config = dict(
    num_hidden_layers=16,
    vocab_size=4096,
    parallel_block=True,
    lr_mult_up=0.939,
    beta1=0.95,
    max_grad_norm=0.5,
    warmup_steps=200,
    batch_tokens=131072,
)
Each number is 128 + 24 x the weight over its row's rms, rounded and kept within 0 to 255. Layers, rows and columns count from 0. Numbers have three digits each. The size before them is the row's rms in percent of the matrix's.

# layer 13 MLP down (transposed), 1536x384, rms 0.199, rows 1425-1497, columns 288-383
101:091127141127125110119102118119105119100158155120181160176123124116130115142109102139112166121152112176138106146097080161151131092116115100144153106138134101104124155145125160130159148105140148126167133110145126139057087152172107117109116124093126132154118082113123126150145141136105162103
075:121169128138131131118130096108089145138108143138056112137133106110119114132139118120132121102140155092152114116127112067109122170116131144103130160136050167137095096120092171113093172149059099142158095156110134121087126135136130151139110122138076143089099164125157101123124161102149109112
108:112125115078153135122136124164124115136178158102129128130143120175140151139090129105132140122152161087157127133109111124153182136088132136128158129137145093155105128153138116127138121139169146114120097117133133116133124099146102108129155152140110111114086124153157124141197127124145113105
098:161105139133107121143166109118117177109141093097123154101127145136117156138115118124106136150116087166142087135162160155115126129065113068122116164112117132140135220127127105127109132116108158124121118144117135161141136123072116135132094139105104087132156134092063134110125145118141120138
104:152161163078178143080107156139122134125164114157133120143096130109156090144162128097118067106143118107141117154102105153150119109129172123128130106073127132119116163126167108118112117170125145123129116126123172147133152131164150174140101118108139172134135176125137136094137128151138154130
105:172112126113118103131114101103101145142132129092116150177148132069116110150143101114103111114117157110162161095137119105091105166136104140080164133116146133129139132154128136125141103095119147170129131072123164109139170116130085162141083135158119090163106101123128127146132111153125125128
100:116110112117132132121113108165143158114158114145151153105129109074124112141153150135139126132155153158138155107131090108128104094075119134148121114127118114127083126144144119114124111156137157108136131112108101140134156209122165115107132121163111121140128157136113124121167072114143115116
100:148111118111120116096137153098125139132112110142071132127094155124132099170136107137092111151109118158145138149114143112188154130158171120121118121070071130147169124120114132120131129122101123174166138123125117153130141153097130150169104142102119132118112126113084146138155131136132114132
112:122122109115132139139154132119137091118172123126086109125087139148121101128076116111133130152135121161131141124135171147113163107132115170085161119115100106142113124130114096135099123111100179139081108129118110120171123113107147102111133094091094160104136104113110106147155137138163159128
094:125156111150108124112138125136141122112139132129165160068127128153170108118149182102114157148124127150129079143137111133117127128143154093126137195130112119157135138107135141175110102130129118135105133124114111167118156106121097136103142149104123139116161118081165126136124128139114125131
098:139146162078121123112071139123120129119112125142139121134091156129140144146078101125154129184158099150135111113136161111128119135091107092124115141080158127133110152108126134139115133145143166171169096074101129108100110146142111144167132133139120144087121101185109131110127160125077125112
098:112158147123146150136068083104162137153127111099140120147131134133170098081146123102145136155112130119081106156124141133137172131138143133105103149108141134126046152131128113132135110151126111153108150118115100171080110130182187148110124113098142109113088124154135137069126085118153086132
108:117121146089101164181148124136118097148080105091090110105104171128107105105128111139146142072133139127127161139093118149150133097126115123116105116149137149130103158153095108109131088114111080111157148146130169113095140110160152091153145118131123123143144121089100102116107124154113107141
102:154158097150125175104134128117097153136110105160140129128141116150148096096100141101152061117125118140084132105111136110122101139146134131120101064120145123135125127055125163102166129116152115164149125128123118161123125140131142133106141169114123089123102136158106088103109126167129130139
102:146120128169130154140166084139095131082131167142106139112118105125130135139085131124137090110114130113144113112127140113121111129154133066096087146153122113162117155145118081168117152176115123130168158122139085147095089137156132126163165129128144110144121170121142100131127096132063112124
111:163157146117123117161107131168150151125156155119134142133118136109170115108125120126115144129106123130116122134129144110116106116109086180146091115157151141142129089146117126143092140110104082120132147148126105130079163115115121132140126153127117129137125163145158163162084144140161097144
098:151125079088114137157114103166117105115142137108123148102166160080111137118126139106166105141138127147112132125157133105131149166151144130149130161120129136114121150176117141169140118127146137125105156120116177152153122108113145106157144150142102132110113145141115108097136128157140135117
100:105135136109102112162093121146142147124177134112116124123134151164129080115136110151092111089123128149114139116129135125122080150133151155104119124109108101123143156096103153069111122153101157127158153156143115118146100094127127119109097102113149113098099123137154114125089119146102118126
089:117174084116140148134201150134112136133167115146085128164122126112121137124121142161127120163126137156123112102066133136143079136121118112134147140145136146156114165135119121122122125125115136137124157123123104109191117108097132089129140113143135079125154074151116161144109135146138108163
102:176109134133111095109135085119125101159106157144136132095146095104132094142173133082141102116101141119123117149124105115142120066157120131110126092145133156138126109140128131141116147142129131107105112131139112117174120129126178098078095096086098134138129156108121127138140117113106166164
092:164106117101182159141115124146146088093106129160101095109129155165158101165152091098129149127127103112118144064163099160113120155082123110119136125105098104104123136159124109131126061168116145115157174112100128100120097126138142156171141139105116095144102112086161131131126126132132095137
093:114111160140101078149114156134114077166147115075154122080113134098101136127124112170125131104150102125101144127113109122122104112125136120136131130129126187118135152101117124111092131122097087122151092112131180091098133105155147129107149114141134130098122123113113082119132154106158098149
104:177096106117127105098121138104129139096089086114078112144122096117143127129106108114143100129086145132164130170122122138103137124092148154125145128186135149111151093140120150124119150121153130097139087154114123098088131135079195119072140116109101118099156130109170133086142142149078099157
097:133114154145131110130089158170126145076129122140124166083102131150092150079132165126158124096154146143081138102107087094131125124127127123125122151123163157128105104106116159120124147127124123088096115124129139118127137157148105100163123141110119131123063122080097125125138178132113132083
093:114147111141147126092120115117110126126106103162128128125118135132135062125117123106054104112080112103104184110123101133140125127124149108110118143162123106105138110088108155135118133117107111148109105153140092146150089145103144108155092135117135141124136112088144117106085106191152152098
096:135118135109105180139143123149153181126141113091129110110093129093139084122076081097123148114104167095131132094101120104142094098089113104123151157122145121126115090114132116111099092155128122118090087141093133112134096147120146139132119118106176083080144134119129157134143160096109124109
100:095136132084140115169149107113150095144127144173097156135111168138128101118108124119142114124172121095138131166116113126180106118135150141121160148112117144122111127148150104106120153153156171129124137127119164127140162160137128142140168122152132169101155134112113108138171116144160126146
102:102152122095120129158177126151126134166160119107084111088126163109084104117105101150110116168141138148078143073124118134150144130115103121101083167152159146094127115170201141139102148113129088121099147127092094179119127148088124110103143127106104122132115118118136128134101148099090162117
096:113171152114128138127180107158119116150108109130145161124160090142106143089114134120152160114169138126130150107103151090105126155135128089111142150133100050142117192145110093141158127125114119126124094080106113109176150205134149148092155139120121117143100153123112097129125127119140150172
100:103139102137147149088085143128143118107164138160122164120121128095119112147101078099113095145131160085170127095094132129147123148110109157105141120101125112115080142122143118137088091078166144121126109152118131127129115124130103110144080096094114058156123167118114111101099121132122116154
079:158157093124117098093117106084127095131093116132137145130123111116118123123135133162128174136140126149112105097142148140161182095140101160130181137165131129115111143156135135125106091146135157163072183118093130108167125192150141142174086157166165070129135122110120108119140118110133098129
101:129120129104169112138105148107105124112106138128133075188119140131078138108172155112118091144137089106111134104151139129102073158102103098099137129123119151146087153160097159148106114148140136097158113112077128066139140089133101109125132140105103139140095182122159111116139131144099123137
109:097114151108146200140132100140087185106127131166119088074154115114126096109110124132118124117125134132127111144108107143145136130105135111138103157104157167152126140110115088102128122132090136148077095119134109148166127152149145112142170126131073123144122105126167067102164078144125153120
100:103117107127133115145126138115146119116120120145121138140112152104156111125126133099099127138140108128088153125175092188115124102136125130124121153109140086124130139121165136115142086111122127118112145124134126113150111103136156125134097107178134080143124141127149139138162138132137117107
100:094073109115131119119178112101169118150097135136149107105110135105106119103089086142139088140102138128097173103167124133123133140108102071140105128137121149111092127142104110117126121126094111112126092098120157133137113138105151136118129172098093114135096189133097143047133155120100148109
091:156113162120130151139120098118131129129151142144093120166153127126153153112134149125129134083144104127108120112107166151109152150127138130121174152116099146076082133161124123125098117108160106154086130179121083088104140088129096135148138092154143119142103133132169122127135140086153130126
085:147109080160188146084092125143112075121149148169113153083158158120116088148156148132110134159135108142139156150098109169128107133119140140080108136155128097133138094139131069062123107140145134151124107104180125106136130166147126098110131181119122123165107121124167167112144153124120105146
101:147091142124147144107109179090165096143123133155126108150121135136126106144151112073138190117189136141084140128121125136165130113143125115108119116147138158140118122127120133120074099135139118141191135155145115110145118088133126101128150111133133127128122111096078138099148142136129126115
107:124117109121112137108091128146094105109147140139117106109167154121165163094139142133125154130125143118106125111104132136107102112120137130186138122098108103128119122152127123145119116152137105112132137139149135115073144103086097143130122133134108097142128127177165084128108152129140151110
075:119154136111122113137140080117117128102098121115107172164188151089110116088129133141148122099135176143172124102189154118102124123094093135158150108138128102108153125114117137099083110120122084162113151120090125147132105138132115167109118092101153149119087159100112122100144102161152112100
105:148115087141151129113160087179139093120151115152174129163129135105143128109150128146107140129132135140149118144151154138083128119096151085142132154104121147125148130119127128117151122163162135087065072166118148168144151139086105123150123156119136122125116154114127134119130171127099113130
095:123143129131122107132113152154128077157112117136134163137128091139140139122131100132120134131122130108136118144116147086125169168168149119166155140099095108129147098156103098120124124113127113151120172135136159058093142126120134126146154112112093124150115170092134130123122114114170139109
098:132112141124140113185126131128171144137109102159126121197140118094126156110088131125155136106097138143128118116102125091146144136132148121128137137154104105131123154172141152166139093128161092113120138158122090147152115100116173170160120110092144093091095143118151102117092150104109112129
103:117120074133108144125150123175148112119132109143142162131126110143157144175151145134094112156140119117065106067134147109087124093163141108144095112130145169110129157129127089156132132164114133135085155158131110087121144104137084111111099129132132132105124131128139126100167154112117115120
106:161124155088104110102139168169133142123128119119116134153122147097113134123131110129117160129155171112105131131156125083101106099181154125129070145119119116103144140084118132133136155169147152165133124131112113166154120161108130103087136137101105109135136120145121135114107159155148110145
114:130174111156100082103102138043113127136100157137156146178139130056188145094156168167137139153095125140131125132142086137147066118105142124121104132149125154126122145088149153133134164129126127170143149120109109120109164144124115136156105126132105137141129099147093179108121133098125116101
099:124133167120132160117118147162123094109124115099114089127110093135150129140130108095132098157086119108126101095094069125133166123100153126123116160136097117150132099123123137144116164152132120118141150135146132121134098101137111135114174119134151097107057153153116139155113103117118114117
104:142089113145119101107129151163147128122126169100134090103142116120189105112071105108131108132110127132123155134114090159110154166141143130132142123100140100067105122105112137134118127133145160145118128150131128143126087129114129111086102134102104077174113144151165111139122123161141084128
103:096142113105117123080135119144115132147163100109153084130104158146088120129159162130138159096116116172090129141089120141106142140137107100099164142126104145071129141103156126152113121148116126108146140130095144162125138101132125137108132100124141116123158149131114160088162105160119110110
099:088102147106177126135157074122133121148119169157119120139119175108128123157142098089191143100171121126133139081099153112106143133077128188135165139135130139176118099147132107121133111117145119143142105128112114119110165085118126094089133125121124099127131105176118140097109146144124158125
101:141105171156152097142126121133086148155118171138145107091142116115108092151096128146106161126076080114129086092126092138162110109087128130159082167104133137126095143109139141139125136089123108103142122087143154150121145118102074148121107080104156170132111101115126114116108182118128123117
102:157142120149090194113101146168120108150119176113153152124169137138132167125145100129150200131131117123103107105135095164136127121132125095114136106168093163147153135127169116120154150136170125148146121117073133125101136115102122133109108111101108151089138161106123105101094095161143148112
108:143139123151154116124162084129090162123126146095172182132135136101133156154145073103140134128078165137119150138146162152085132127141130148127154120147180101089140115163157191136132186148128108117160120138105107135131138177107125136093117155119120129149110144162096126106086158113124103135
093:100141099087113147127145141101119139168144098128097133121136127111095077130134074109170133129130146147116156143117129136106130149174082108104097121143111156125088119134132133152152117160126120140175130140167114151104137101091131104170096149112086132167132123155141130146126131153108130153
106:139142096141102144179106128128128123146098148149154095173163088149157138115154145096111083130148152145130106102162104112156092134160138131091174131117112140130104125165152137110149115156141135087137107077123140112098137158156130153148116123144109133185115143130099116163130112094122166140
091:110094136079128130145139151125141131126124149159092155075141109127119095093153136107164153139117129129132069118163133152101140113110135109125093147115128142109154073108131150149087092130123149159108141132104128096095132131134152131123140141118145101123144113115156119152118066152086135124
099:119117168128163122137101102163073088148112100145139118151147109148139109133107125137062132131125153118145112120147101116108131144140136135103128115162122088142123163100132153117115144144137138127125123144099139127156124158139109121090094074106172094125126159127116142128172095157130150150
098:083107103130180132154175087076094106095121132091124123108152109116145141110111091102101142109092102136124105099128160118130142092172129141148132106092097121143120150113072090136141104102099166125122061122142137145143140129098135113143183139106157076173135094115121144091132157155151154141
098:132114073135117121065126141156110142114163111124141120100083124098119141116110170137123140120115116158106100124110088094075131138095077090117121138123100140108119089109152109102128106166085146128119104100117148104180106147122111140110149142122171112163131139125105143119143123110114178101
101:097144121106162189132114136134145147118094145164083132109105143116120093154105131159095117109161082148137135115119132109117086143120114085114125121112116104116132124144140120120096112146114134176078117151133141156155134149147074116156057078142108126114107122124136120137142111162098120112
099:140128134109134157175129123124196140111132153118173140144122136109124112078134125129178091102091111088163079114107134108134132136078119158121172120102102160105114160108097157121134153157134156091170126156095108147105065173122118155126162115125108173151146136116119120108115102128167167094
104:128156140139101139140135154111125144115109175113116178106150143069105118096127117172116109116133173116097122124119164146143142142148134132117113116128114093103135096095115097094139140129117124136143094106119166072109177136171117135116141122150089139105147127172119124106137153094127135133
100:134129118111130142168142107081147151133140092155108119051137149118131127158098110095084089126116138166102096133127135186147124130146119172121085105151149138099133126128140141123127147110128161142136138123110160153126107123098104135098152110150124126137116102122127099112123143112138084135
083:175150124150131104144152104084101137118153173148107109162122117142130161094137142128141148157114137130154156153124144136106085150155101128107107127109061110151119091166112134154100102116167100114108116155116126130102131089100167118137064095141103131124137146087100129177123135113136126158
098:135094076108090139168132111105093171137125116122087118123159102159146140152170124163127166152167112082180144102155124147096126137137143169074101128110155149143157098097123122104138090134135122116126107091138130101108080140100108169097119089151089096118104158175078129106123129138141114120
109:132109095143129119113129166119136095160133127124139114128129124122159136122153155125070141183148121167073156144162145098095094145051106137109113111081116136111137114141157155145131116117158139136150119132095082111108134101120140113108098130114103098149142140095128146123131105139118115147
089:147110126120125141133157146124105154114099098089131142159129084108157147148163097129143104100134083106142113136143098123115113142116157148112125070157167127195153137095172105086169137128124128158127163148104138141159123121114135142107169100136094132108153108131100118135120119121170154124
107:145106112112148130156118167138113158133158118162136152128098146120135163142117107171094117098119146123115113115114096141103129078142109124123125118166150103176147134140129131142100158136118101160125137116136106095141139124114155131162151133113123113130123128148145110167114145177133184134
083:154126113127163090136132078163123163158117169130114125128148115122152113170133146138146149126096143101125097094123108116134158178099138119122142103136100152145096092067152117123142141113080062120137159105182097124130105126079106126126104142120146100142131162130128085139148138081134125103
081:129125113115109111096150104128110120107148119151091128148136083088148194121123145169173162109158118123129123094177151111098114143119145093123170123137102120135172139103122102069113090151128141091134168123134112108122127136136142136089128101102135153152137160130122108117134139138134109105
096:119120116107108132098137129111119131130100145141110114165156147123147126106144125165094120124092122099152112130125074134121088100140171109063126116144123107106160090124097164098150133123146084114048100077149130124130144056117153098142123139138130094178115150127161124161135139129139123119
093:124112141099152128083100116178121106072133096077103140107111086150125121148163119145108091107146085084162126116169119133133099112136114086111108091148180107083091126119127116133117156131128099128137125132147181117129099135172118132109104108142126141119111142126134100127131077096128135148
102:123109124130128094162145102110123132121082109136152173145116117084129104170112140171121146134134108141100172141099074125153091125114142141125120147107123133139138112130137151113131082121127125100117142162115104149132208151131151146104160101167137114107108079112112097108128066141116133132
# layer 13 MLP up, 1536x384, rms 0.166, rows 1426-1497, columns 288-383
084:148128134130125116118121098131144105168122098145120144153128119111131121151126126157113173127111104135104097140085098175151146124113134123156088152139127149107148160111165131148123113136175120102118147102146142093097117157141100118148125102109104116131149139141103099145151112126153113114
108:094126155140127134078125106149110166134127151109076139068173126096118102096135131132055157107133132141124066120119110095121125159139105138149127133149114125138172171139118159100132154123139177098155126131128081157085113146135129109172105156130153143142167128133139125121112168118100151134
101:150129121148147141118129108099125124124149094086120164087134135116127110192138143113108138127160080130122103085129167102131109118136105135140092171135161150165157116114141119152124124094093174171144142162161077154150141127101117116180134164106152131138162105148099156112154126117167073146
100:078107128163151125119114154129137119195138133141142141136101092076079147141123135126140151153132131185151139088116122131163163138162094088138151120161173128153112076141124102163142126142135135126126145095197101134127135116123136097144114126180110183136154129135151105154108136106107109164
101:138120072125132162112149163156109137133140074124103091139130123150106096138141124110127141116121122165136118092137102138166084101117144104113162161146150128133171163069116101114169136117113170140100141146120116114129124124119146121123118129110139110143124123147121076113077128127121113121
100:131125134135094149140128127082131129152135185075101124140112109145121136171117152145142112159117154160115105109130160136153112086155110138105147104112154114127119126153170122075112151153181121103107126073116173128133160093123166118146142146143123129141164123151131122135156122118142127139
110:135140139128131115137155161112128139112125130098099139133139118144099096159090160133103112085107085120115145170111116125144112109155101140044093137126134131119118135122097151132130155149122123126078087131116105142163141113153148166116157123098120088125123117138106140117115109136118144175
106:116113101157171141132113159057107150129122132123111128149123107112115109131126140138114151159141142109101135111120112138099126127119100145180148105117105071144135151120128135087114167116164081156114133193146134174173145132089107111180149145155167121114173113081123122154165119126122102155
107:154131116122105116095132105130110130101136101151091104152129100090106142133112090099116125098156154130123207097112090095129130115112105127166148076136106095153121114120101129089140161122154152135124078119158151112140102115143126168169134119134113150137130147111092153110102089114137113099
097:141173117125095082159119103124101183143161105110112133119073124138138124122148135136094129132152111083088135128160129126156141098100133139109083138090143152157144096093134121100101114151159131136134124124150105095176196104115123110088125100085124155094110140138152070125175134132183154107
100:148098121140091126102179098182123127139149092114077116172106129148081156172184108133085143105147157151137167126098084105111100114171113130136162151156121187134139095135120142122095143092092144185152153128131115151128112124205144104150175132154110132098134127111145137175118129139108150109
107:140187122132095124152140130099127141145144112146123150168154138131116133149112121161107145108081116153086156044129120134139122157150139119139120155133118124104129125147089127128119146117135099117106113088118121162153197146112129137108117164124179121089138110140131167112134112144123111160
101:139128141155146146125094146147162141124120110122094130146113129103172124091096149143132121128146176167139097115116105145201101103114125079138123103141112117193115108146106110131138139116120141146129093136129152112077151120118161138131156099185133146137133149148123104140130092163141140168
097:103133160120068164129143113141177139109167113122128127124103119149145094139120155159094087103129158157088126109138139130127145149113100115112105148152168178133109123085109112113089120126139124124117113171135116139152152102128129164139101105096158101148142153138141152113097161121129066145
107:135103139131138130122116108134151075137122122142122154134150153133130127146129100112124154136104163105126117159090102106170140131157092137111128123135139088141157114158140108133123151108106135128155106121182097098120137178162091139156146125178134155112131129108134160157076176106156142144
094:149077094121124118091124120118115158098115104129098124147123124094127131113108152145136134115174110166143140110137137111119108114107091120153101122128122108115142143118152129114099151108142135148124125164123138084093146100132132126137152098136154146134085152143098105082133120114139117121
102:146166121134135138105083131105124139129141140154139150143109112141158117158121156126128086146117091132138083138113103146114094097109126124097138110122125116139120138168142145103169139134081082135138113141158135109116142122103117109157096126132107101165168127117122106117099121157147136150
093:167139148173094152154073125141127124057142095073121089139125136120121149117163112105121149089128093101135143188109140124140139166137115148085144145141106132109130137112151142135118165155094130068118110135175123111146113094140107131105172138112092131122114140098151145127105122113158147139
112:154180142137105131092148108144110134126149137140116176124157128160138138129159101135125131086074156128091123124182118141134123120151091134148152098124104116181087155082149127126143105139122130136059137115110138127126097127111145085122151118092100076102145130127094122182155116116139133103
100:120134141160071133097145143122109081167102143146107134127085123097114180165135166115089126123115125118147187133160144147135091134149130132127111131079155141093145121127084118154125105135119140133136142118158090135151085136122097147141162132118074118111136117124125117141107099066113096138
101:130151126103111145141125125104096132097149125125089115144139143106136133112134118120145148106128157142095137142119114099129148154150052121099156115171136127139103134108189133150147129109096158127112155114128052100119165092116171111099103092131123116175139147109134131102131168094135138135
095:145160124115119140115126146131123143131163149115147132118145069125172146123143134145144118149174127154097146123108125128160086168141172117131115133115122169079157158117115129113169164132143080106079135147159105136133106097108140136112138135093133171100121146151161133107118134104100159135
103:113162149126109105137134137120111111131143109126142106155145151098182081170135141131164130123125139138125149136165129098080093095110121131147111104157112148154137125148108129156155122135134115109135133121106129087128141116087134069126099095126139125125158147072148127147109122130121108179
097:134109133160121128132123161099111145160099120135080151146108089137159134101110139135157127173092105143150058166137099132130120124117169128137103143159140149130095117102145099150127106096139132137081130161133097137168075124113142142133106130104137137094144119138085131145138125138114128138
100:152122113160092089115123128135156090133116098113074159116129100107099126145154150123146111112112125139133148137166119147117108156077121113090099138130136124099102143111087146115115107053103134096215134135118116150134150131132139155162090113127131114110127113157145113128124106153147106158
118:130161108100106160133110153110078151111080097120149147130112138136115161119145116126131177138159103120146161158149140116141112112129134137095135144103145129129114108115069118205141098098080101143120114138108118112090139116103096109133154185177130135092127081141098131114129151103135155094
112:126143131111156096118189153147115141141136088156115170136146169148070148148126105142162100136106141120161136164124149168114123078163103119129104136147134123138141146121120160141120085116116125145169146113142108135158133147128124150117161149168091104154137104139165083113119144138113126102
106:095116111100160111146102087092110110119098147085159125113116186098111133097103132111140166124146146124121167153129121152131113146129146140123140125125127157182145086130137115141121184136112094122103138121123110123104124154159107129109140111109120110136157110130138089104140108141133106122
104:157133086066129150143111093139163140187108133111106151131142129116144123136112125131144113155111158114174115130150122142171117134142117160091155135132113115148124136171133116116102156126142136089116138139139118147161142138125114108136143097131121091141127113105096105106116122169108088113
083:096054139132126166161119145182143162162126103127100130134135121133144095123135164136158100139103127114134099145138114124109111166152176131115092194089162177176089111122157154130107145110151115076156111107174102157128100118152124063116135111090111168144144108111131126135126131132093144122
100:106098108116094156157119118145142104124119155123125160139095089168105089111161135125130135107109154115105110119096118136164127154156118121176112060114116100119130096097127127126102085176144143128085151173129162166146124150126128126134127116117127147117127113111155129179085113137144197127
102:113151147120111097158148115123137128162063115120121140127134109160166137109071141133141112151124093104114115129123100113122141157119149140086145133133119134146179128156159137119149122143136107109159148138136139105116153126186127133113122139108081127153136128137155101144167118092111114117
101:126157133164114119163094110131123115106115104187117077163143146122146161086117105103095152157095137133113148146163161129114140089165160153114113070112136131161107114168124106123074142121103097102138148111137119127159137165133161096107083152161145112102137144139140137122139141145161158114
097:168128106072103124099139105127123101159146125090121143152122141152147127139086123132116099078070103103130170101161198124130137133129145173158074120183127133144157138158093160150141123131132118106106153084127128141067163103113154117128091133107131107124155116115123112087120121127127071148
100:132110166130114114094155124089134148104166131152124100136137143116099134100143128124114097155150127122172143143114150133161133118159114146116138086153138133188107103114116120129114167140178126122139120100110106137141125168135149135112147121150143142093157139144162130120122159135186158087
096:086095141163139093154137128119131159112080106121110071154103123083117169152102112108133111132123140086138148104123112136179096127132145140116100138132118159122133153111094133131169179127142153133159173137120124148128114111106109145137136096112090127099111094106078136101153132152112127130
108:113120128117117099124118125117155143180103123078137161159183118145132089164107076077145112118116110146113116122124164109191096087118088132109100133105120119082058123080104138119127126164113104108155131159117076129144152157112134120107174145150102121121139142133130114149088135118145116100
103:150148150133186118117130133122101138174155153065137129116105145184102140137112122118158152132105139115166100107158130121157151134103113100144125146160154103133137133093206099130113112139096144146120130144110106116125102126129078079115090140127096143125126133120127132099143155152156091118
086:106098127126128101150148128109136152162110094124105093113140145155156095136182149166151127155138087153131119134141116147146082171120113136168098174140133108134092117178082114148097150157142148133071127077159119162129154111116124132098156141122133119112124120117118134119150138142071143112
100:100121154099124123143148137091156174150124087145108142133138133178155116141146160111094129125128121166129163098118119110111111152134151140083136106106140134104129144157135110101097112142154129102095208096120085158116103113085134145162126120092142092114103110174124148117137128089130107091
101:113114124160141128128106124101144142136091134156109133145188123101096121145103151140139093117121136177147149099130143165122109111089106154117122087150114139120095152082120113117108144116175104125116182141146133175165102155115115125155102129120088117139113123129133111106132120140147191127
098:116124120148172153142111138120088145139127116104156111156127155142159086150122145150158158131137134116124173149166122142147086121134130097121107097117089146136123097097118148104109097160116110098075152124113149145124125144110125128110129144159136137144138103109231102104136100074108153170
096:138133123126093125123126153182121122126132140113138106117156173168090135153139157117127119123136142102137093106145094176123112168135153130145106148118144108138095131103131118119113151143120140130114145107126147156111118158083079087127090087127115152171131146123202113073078152079146096128
105:122124112152128150132090096091129149138103133155148120090153113169165145133136169139135132128078126168161120126128118185122131114080109116165129125139140151134121156124109107116123139107148127103100166148132084110162137095150086159149155147155148126150150126095120118134144146086134163092
117:110159116115101113113080124093073148131143153122130136153111110121145176132144150136176136103123118129161106061139126137144118073166125137161130123131131119137137133103113126134121132132122093168088143140131109122109135118154072127117136194157114142120149117119132141115127155097124072134
097:135147160107122101141156123106136175067137115144118135103114134125135133128124153153141115090164127113161148081147104092123111117161111121068133128133120110110151118094150141117141116099144116108087128136161144114096079095123109115165102089139108159136122148124128124104121142101127135149
103:130176153090132090128138173107162132160086168138095113123139146119085179093158090123119145111140124141094117131180121162092102125115117127144136143128125122142130102151171123123131111134159113184136147162115108133144151168114125133106128094184118123108112086164101142121134114138097119109
106:090118140128146126133132110106115139144140108121140124152083144100127133113148095103114100139132126162145098141129177119121119147121155107121141147131092121122147102108141092137149165116162115085097116132137120121118148128119082106134138124150131112092117145108200127148150084118146108122
099:167095136146092141153102091138131125149134131120098119073135104104154138139145115118146142146071120162147099163120136092140092118135097098164103124094149098129139152152111120146138159135149120080128109120106157170118107111112136114130151152144149143151140132096159113132135136146138110188
098:138123124106150134137091168125102123174156142110119123093126130126130132140137109139166142132108113123162174094150111148133136151103099133120146138127132137085137139190108087095067107142070095121119122108138140100128145139132146126136110142150080131163107173128101134125168157097143118109
118:134109131144102132102102162123116124180118143134136133138112187110173152082150110093140127077133095132112151089119135094136180161111129105102103133121115106134156141146162100134121167176109142127132134116089144134109161149137114115168118133111127149114112129132125118122110103122149165078
101:108081121126159128164133096120092134124163143152125163124137113101120133147120146123097107124112100202114135108119124157082116099151121146098117140100139172167077148110134087172152136121128116111076149115129139163142140143134132147110091167134136119128109121140144126088123117111163077154
092:091100164140106110141148146153165147208152144073139137102160174172085127081132118150094150154125113109101129112111126110112160113136102115132169117112166140106148122104084112094141109115141123093108127131145119145155134139103130093119151124127138124139151131130123126146100133150123148112
105:144156151129144118123147129119082150129143135113139112146129159179138145100155128125158154181097158187157166131129117105139153136133124134113120151120118123133128176142163128114112145130148128073123115159127112120135150111139123130087155164156065139127097143119130106136115138115185164132
093:114110124150142137112113109145153162113196123071109118176112106126135118108133120116129163140164129126138166108102113134119122094156093130161156103126183112135100139133138117112105156097090174114082120120116096097177131132109067135181135137168129106141090131153105156133100148141108135114
099:181159108113088131146117156129133139091114153141124148124099117089136176146128147131132090146135089180127100149117133132147157136101117129113123102119123134081136130108097082132073105163103125091133127107153091116151094120132111128149159121141110145117152103135114090129125142120129163138
099:138117127133114119113135129184157084112132141180145122112104135126114120107116128142139135108126126112114141082158133143110121119159117174150121153170119127122120140057103111134166059087145141154115113129139127110094109095099105128133137122148110103132140122111112103145123119121104106102
098:120098100154124084135149147119141114148160093170160153139115147147140131146160140105056140104126149105115151114100122149160148175149164130115106097138114181118118130159138128124128140126126129112085144092131145151103078118132118124136108081141146116116141098145118108127131111104160142127
098:103146077128131100130098136124084152136125133117160170097149121124121093120129175120087104109111130150115152118124110118182120121150109120120105150134131125129120125152148115188071130106115133131140131130127121132117101133164146114147124109139168108150146105106117162178136083092101111136
099:105124154093114151118130159162114118144129182173078129159150096108150168165123148138158124101117159156167179148178142100143135128144155142121112143144120085127096151070152118123107115132127112126136178143152109137090112157151138115136079082116139147105134119093109144100128160099107112107
101:148157143117098153119175141144087109120142142079110181112109152112137110151115138135108088139121105110178148139136094147155134112112121093159136077146101141145121128106121130122140106126123102126112164144124170093149105171190149127151186086149129175157134182163134146084114160107087149128
101:174194156152148151120132110123072141142099183116149138132095128130093132130107099101100074104152084127144120166159119129124093157139180140128161116126138130107134139092113115115146151102132133158137159100148107129152182148132114142107150158124133095108158160121124103147143081155110130116
083:129124126120127170120143145142077107111145130137154152090135114125088172101112155123102112119143115107144136154126143125118129147120149118098109132143145136128152145111126098090159104136126131103136140128128092119183177125119144086180117142142100123146133108111139175124115094146203163118
097:150102147162091117055104131123124207096150142153108132107163147121126129139094121090132143139081108146120135119183154113154175104124109138120118099146103146172157111152104129122120139110111106140114100094096161162092141134113073147143126117106165121143137110109136128146093082097093092155
118:135125110155138112151120134134135129149128145127107134130087069150174100081174113084109124149124138163095093120113093135135102155114115099136109085132117117115161133129127087132142110109119144142127175095138130099093160124136118126091133092097099145111123124103150117136141112127176103076
105:058173185116086060189122092128140148192123137136109097101103138158091097127162145137131150175113163127099135160121142127151169115145101117176118151132100106106163094146126150144130157118103109106125123116158124153091118150162149116139149151126098146126139134117138123104127151123127116134
105:121156110130095158130102132109107157121146124109134145149130119102143190120147136109119079094068112137170116062136082122140101133128131109081136136124110142149129132135140151144112116130142100159120145118168136095101140106112136120196134117125152146132099137165137148121110106109123089106
076:085123128144141125145162106105153133129103117129117117102116125119075118111112146112149111121151172160093130133128168159108140075102147146126133139144110150149134154135136080106085103161166118133145125113145125113124100144113116156146128122077141097165098065173093134137088069115131111153
087:120132175153167145140097144113129095122144140123112131141124145124127141123145135152125123114072131072088153094119144144105164159141103116119115152109175115135168113108137156158157131146087115141135137160115117149144127127135163165188154134184124116113115110125120129148158130135148146165
093:133129079143125115120122109120123109174098120183139100139131165132151124160097118100137160145134111130105120118084144161127073164087116158138123072093095089138100131159109128134143147130137098097098114097163129150127131153134127106147107137156130136153145132145108111092093117138133155120
100:128164146091166144122100094138146097080104156084102155102112079130116169116155147187105129160142120128154112137113151110135133120113072149099121087119131146137141118111179145149107086147155138149105199173118112123100098093149114157085120124103140122150104120146133123138119097146145137116
100:105111090119106150170099111169147078170106148133130150172136109086110121119139121111114103118122108162145088160115089175110116112106103121140164107168113041097107132110122088166119159092108142098137148120106117164081180115121156129092152111109145120098159109122134142151117150155078075119